Weights of a small transformer language model: 9 layers, LayerNorm before each block.
Each number is 500 + 40 x the weight over its row's rms, rounded and kept within 0 to 999. Layers, rows and columns count from 0. Numbers have three digits each. The size before them is the row's rms in percent of the matrix's.

# layer 2 attention query, 320x320, rms 0.0234, rows 254-319, columns 160-239
072:542517455591533501557490528500486499489542534535536501410540460529461480567523456532467502510499471482502503516523528490466456527519505492487523487482520508446535446590536458462476512493450526475449436460495502571489556535514499472479452481
088:529517560457386499502548531532478456523493554410585496498570545483542545507527408470528437535486459503507505455551502603478499468494478534494405488510462510490574483502473505503526470501469489459556520486510295486519459462491483476490471495
098:459564573499420485500556536526536481501470563431577509527533545544544556513509417515519473490518446522470532534561486590498536461553523560498435464522503494493485484498503518508542526462487512429497534508524295481517470509520515542470526486
092:563395463527576488496467513479524562472490495519400449430446429502425453505581610456482512511530523518461476519489513462526464554420468498501588604470484510515499509529550479480451500533560468532461505478499624529464492525496490476501483568
120:500350483504610495527448456509470517524546453572458483476462501438456498513538605509501590460456511516523463487433490421556503573438522429491636504498526562546472530472505500517465449504550490547476515539525679486451498503476492482506516514
078:454411519465555532549478495463495453569449462460476490545471528482484538503459552559521466471505475547530527525521478488570518513481527465476541518460437533542458468433539464537501454526531477548482527528508646454462459437443484507545559425
088:496579581461470493458552524536508459561463550420511541592459522574538538439456501462561491450488476503526519518564529559480499489485504495520428439477441436467487467463442483445535470491438437493522532505492346489483434493487480547443491495
100:447544540491423503447503494511531530456485521422546478494554504501550540509463459489512497474495518471463521518576520562511493476509505539504385484528493505524544530528488472511535538452461538484516488516526264496516426491526507514452474476
140:449608557495386527458523534512531483512509538458533494496540525525538521474461386521546479511514497513523476484606476538516503474561502547539408433500497445504504538520474540501535510498470485436481531520499296501528413504500523527459446450
106:466589506493416487493566518485538487488526537470596530534545493513495522492470373469491499506489507489533505502566498559525494493562476513514460493555481477504512466519462502497561496474487501419496459509515319512504442459503510510444459476
071:549525550464481566429524516528484491460500434454459483572465519461526488478496505544577455451440518526494461557554519503496513529491497501508461466495486513523478520473518527437537539483467483441552465516456462466555474488518506491508448500
101:497603549476376545480536470496502535492517500430513478551502514473576533520450429467540434524536494503529497539525512561526498425540459531508342491506464508482505551530503510457573557494484455469486491482558284497557454492486505506462507483
097:478616517483414502430524508504511443455493571427542528494560482572536484490437441496480500494504465467479540523579526543473512414542472511488444464499518415496475503515469496484515520505433491437468499476476311503565499530498479461495462512
099:539564533480433488428501576514542470501517545458519527489551538549512579503464411479526470483474519525475499468548487546448476464562528569473427487497500470479512547461528507484505511480481526439484570462480274498483443473524525490464492463
079:481473401533583475501445427509455486479553527498485498494455490527450426540480502500435575511558542516558467484501467466518481572487479525500521565430562502526524516563519528489521488557513451568517477502542641465544589542554550487513555497
069:486512521492502535463578452484456608484493513492549520534477519473586476540453448508547435478481411473484474469545495530508501450510444481517422543544472461545491508514527476460453531459546511463463562453517393474529482573533458527455481548
125:498405443539630504508469494454475541471536489578436482458490475441516449536505611501463520511487499514485479509429517413504488529465545422499582541461529560522500513529526470501483485543542496527494484533542712503473498508514488486546518518
092:548378438499624468527456453514453567521526418521448485454442463421468514532525522539520542458467550520533526509410522446538517555439525471504586495494515542521477472489477498500488505487565483571497509536504676517510535502471496509549542492
064:539533443513552493469447477498438492480523533587461474493511476491580458498460557450535564536456559466557530455412544515452500527569471506592506535492544481487461457534538532513507539524474499538520451519488497548518567564478518537502539460
094:542392402552598503511494504522494513507478464534487491506452469478444503499470561531493552506499565471488466463447453427521488561459516487456582494478463499506449521483546489509434480519535485540537474491486679508484543517469500530535529477
090:526355477465559455517440446501522567525489439549452545456492521458444489496560550559495490467421496566537515460462496481530521540436532460456571491477525534526470544464506501469452477524561520509478499504494641484475548464466505514484499484
107:435573552485404507501520499507525498505475532433567504524537529532574528499486441488561447486510451529475523473541484597451512493532457529519387535464475470494495440494480492472530517470483514483523497490449299503532446482536490522460477479
092:485452471481590532517438466449487557536516432549463530547446477486503532490489586552487548482453471560555491461499471422559462569429481490493594511467531515546487488456537512513464478543572516574506534550498654510490494548452440505528466479
075:539519569409447511505532482455462498496432517441504563543461540546549486532495467505516454452492493509529523541546523508465516464527542532525500513475528480511490472456489529434523497450542550512560542494467462497476478457533418570505479471
073:522568539475384509444479531494525451490482482459567482576476491477573516453503430463553522404488462498531535508495538483499500481551548471464428447449416521528525512458553510516486527467510477423497460492489355494533503437520515522516479482
074:513502505448523563478493489464484536510447494523483493522475488446506467514527492492529542473482488581528485543492487475490537454496565444502516481472437542476539480409550487521547468523517463529568540532419576446493444486514426536468460430
106:481577533475406536460515439515501479530554568451541531501533465533571523534483382439497467530498489487517451566478459576518450449546468552517401477552494461485470574540465502464544521496462486424494520475532326497527495484506486498508471520
083:521451491542607488519488467498558498480503495515492543492505480467462542457485596549436486516502579462524529468456514457467456479511473447492584475531491548544459452473518493517460464524509498580469508493537655525474538490455495446520491538
117:490419465496567509524438514492491498503552456611399486488485483444511472514549611538443520487481533522524448500477518381533515533443517430482594553513528574487497531463525493530438493536561479528481458517508630472455526512488526467526529529
071:541464445547512453489489523480547475495528490546484482492577464533550468479493482523419524585469483528469527483446511522514489506504494467513475534486485529498535529482509495545507484465511520551527498545563501540486578522528536502488453494
089:478431457510572463519447533537534486497480442537456455476469475489488447441523535550473454501512499527478520454496510429514505553418462528474531537466554538483500517494546548564500458558480509590474430513510718496516508479507479476527531527
069:516532449524527501515517495513518535473479459498480491416499502463559520515547517551479529554538523527511525558544548440557501564536475463484530505480518512468485531508524532491518519482533511480542450490533566484463590484462567460534472546
105:487371460524591493548484506516477510478502483567452523539480558430504534496540623510468565498474541562532495521433496461536481533406515456470612550485525552468492499498534512516430494507546501530505513565511642507490544455482500499491518519
081:512574543496424541443570503512559526513538497494524514564525485511532473452482454493528435500452464460510527534561545590433520451489490548501451509510483479534487456488525498471555530491457465445519545523468311493498455474502522559479520522
096:580437470547589493511430529454516483531533460517465493476490461477543479482485546486446522535517491477454518470529445398528456541474537509504565561558491482531493508513543500502548445452558479545569438442487525516500502524461516477541433502
114:557527465502460440516490448473583487485494497483449469435525502428458481510496480520401454555529528470480464456535569539513492529491499475517516461554579541457521470502516548536458516482491502445493542502538487571522549460511522498512534493
107:525611491524490514467533525527566555472507480381566503485454534533492556560475513542468467487551484501521513502540427478455479499590408518437508453521481492534483440514548525550500538571487554549530489490442517479525522505502506544437483440
088:550435463440474526524495550489468498487551489437484553543507447480497442445544609464510572483472599504507521475558468454507504555439571494480525539483495503512478528501468514553510560509580510525528513513456529477438527481546551449496499518
107:503502531490498482496517525542484448487447498554526509506575468593520472486481464506590508452497479533515458523500504507446496482469478509527449521446487487407521542471400408438493516415480513446478426512491506520515451491489422526552550533
092:530565448510476481408506426489513488493485514468543516460440564555533542516503443479535523463472480503481488482484484494501477485586509492508448462488540493562496492489521572517461557607495537536522555499474457491509576544490508546435527438
124:541557496492499545452496539532522537452515525434518519526443576500470585488498503495521453479488501490481535486507465473511491467502467500464521448558503482555501416519581577536523510531490513576544557552408496467482535518496537558432491461
106:493406473464510488574479543505469481561512463533486521580556470459439476507519531518491542514513566515519538509455498482490491503449510506554517564474499533465535531469447428473448456486534442525432462533518547531464475523505497496537494584
100:517462585488483525462509494481541501413493519538537514560496515425473519444525554575499457499432458502441489505536464505509486459593520482440503510528478468546483416512554545504505555515467486477518497555545449477472424455430454539372469445
095:562460517504534478558458521486469529439504470567457467537542501468486479476543510518477534525505520548466492455548527408479454490506503530476545596479476506562472572500600516464480456490518503521482501442503521564526493481462527489504462515
103:555464522449505507530549527554507482500550524487514521536454497554520483474501505468560458480450414502434530585529477580453491448580464498463514585493487525531550419446569475457530554490453528463566510511527516530529443472554516558456483490
089:448468456502482521538552567478487506555532482510492576509539436484487398522511439492467521510468567505576479511507543529477557499445559474545505517470527566461526535489425503470472456517545484484510546521510550506436532490473460439590443561
128:539495475581526480477454467490468481475512500477532401444525529526508545512492487509504531551575421491517505445506520470502504553508487485478478504517489506512524532554547541449559498503468560436504421459512519529525540454477475419455516445
104:488473435462481490530459484557549520533487450577467475499496464517532504515517478525521501491532557516553529496442526534532490517490491505501460473462506587440519538491430505466467478475506514483464545544457482498496545566536489482535548520
091:492582541471466475417478474533503488459528570441547522495534541567543521555493481479504434454537470519437538523488488550502479470553488482438440479516491463543555482537483560466497515525437521504508482492479460499562479449501490504432559497
087:517564530532417488423506475555485459505512508459563476482529517513534575516468432521484506513542446452484518567532508537466489538524490503470498464515471510445451473485481502476549502561440472487498469489527472455525455481470522485464584491
091:509590543516465503428482433548553461481509524490572555488464542573500529472529422493539516500507488492449465507507488587477508494542487533472490398492482536473516447493469491445475534564460511511509586484517473434538499503458492507465569461
099:551493471525469524493491507475480514514502477503488555556423534502464529484576573535518506454438594564495458498494447476466489512483481486473505467470458488552497505537499474545453500486545402562456513438453544428498557609566478511478415517
100:528543535526480524412456466530476535475475521449584488434508585552480553535443458554478455559498438491431496483494458556494479492619462532459497446575483541512467508508527523498584539517445523433539508505439433548544488490529503478498523458
114:460479514520475436540497496538513451533475496549488484492563441443468441524487494448470450556505549488545476531505514517528499546446534489601489489472524532388508522500451477519473477483493536428490584491552518523539511490456548489548548512
110:458502501424485484590506564529525451541487483507527497523494521599527483524452472436584478460507394475562481554431492533508597452474484517450456579459473570496514533499408501566485423447517534512498493498478493488494473512460430470551558507
127:458470532460454472535488521503504462501475536504512481494642446515506438488436459435530504529466535456548474487480507504503491492443554503558466552502535567425509548519399428485495508412486483473482528513538499561486410510474503510515501543
096:486540537445435540422543511467491465519466488483561533453493497575502510499432435516551486455523491516446513551565530575514527459537545527443500448497465485507505417522504538440511560519433520431550542554586408472531487460489494461459535525
117:406432510478473522500481495495477489550488533522498487531549503490515443497489499507515506553513528474490500538439544494513513480404511463539485556469488549384519535531425443484513496423519471484442483467541511509523480472512491490556482577
093:447583528470486477453526455470528491542515516478515553471512530550535548535452422533522518533538476474445517540519541545507534536553453514511496428466547477467509531543515564487550539564455547447507497476521420494502480429494487511468502483
094:485427448458501493582555514480482491553471493530459496570554461452449442446513498464518519453470562504562468513483540512514520467396532463590510539443474510491540514528432486518455500421462458490464543544477557521491498516526473489532482585
099:494557531429467462402514491487455489491464558469587550451445477566510509471479441486538465450435544538511527541543455524468518512518499520500446439496526469493527496519447499496471511509431468435474500515572423434460536488493475540493508574
098:503561501460469525493469460539519495490479523421558475460430577561511531495450441516534470454455444499499501560535424545521539458537472521465452452553496491500527496496471500495497518548432545490485524485467484506513530524471501546410582499
085:455550571463488514470425446552467494484508481519502429551475582512542592501489486493556537499520343526495437470515502508505503499507457554494530518569487489448473508485491445467487515492439511447489428438529526512533504484516507515495501467
095:465542462475501491509566498471530544483493524475479583452469473532485522530541484519521489547545516473503466496507493571507540495522485506473516456538585473496513450507493573573495554543440515475497580505531489468464609502477531434506528520
122:535550466526529541502484459499537554515507521479492517472428518507538532538543496500488448470491471526511489470510497469535478532530476529431495469555519502579501466499576561549501489558513547571544565516483475488494486557527510504419533468
114:429527535484532526529503531567516466496531542510460496562600503488486440504503462536544443518509492531508477567512540561547455441478580497548560520528534529441526481501464467520484552464523541494521570496531468531520421417479475451461502518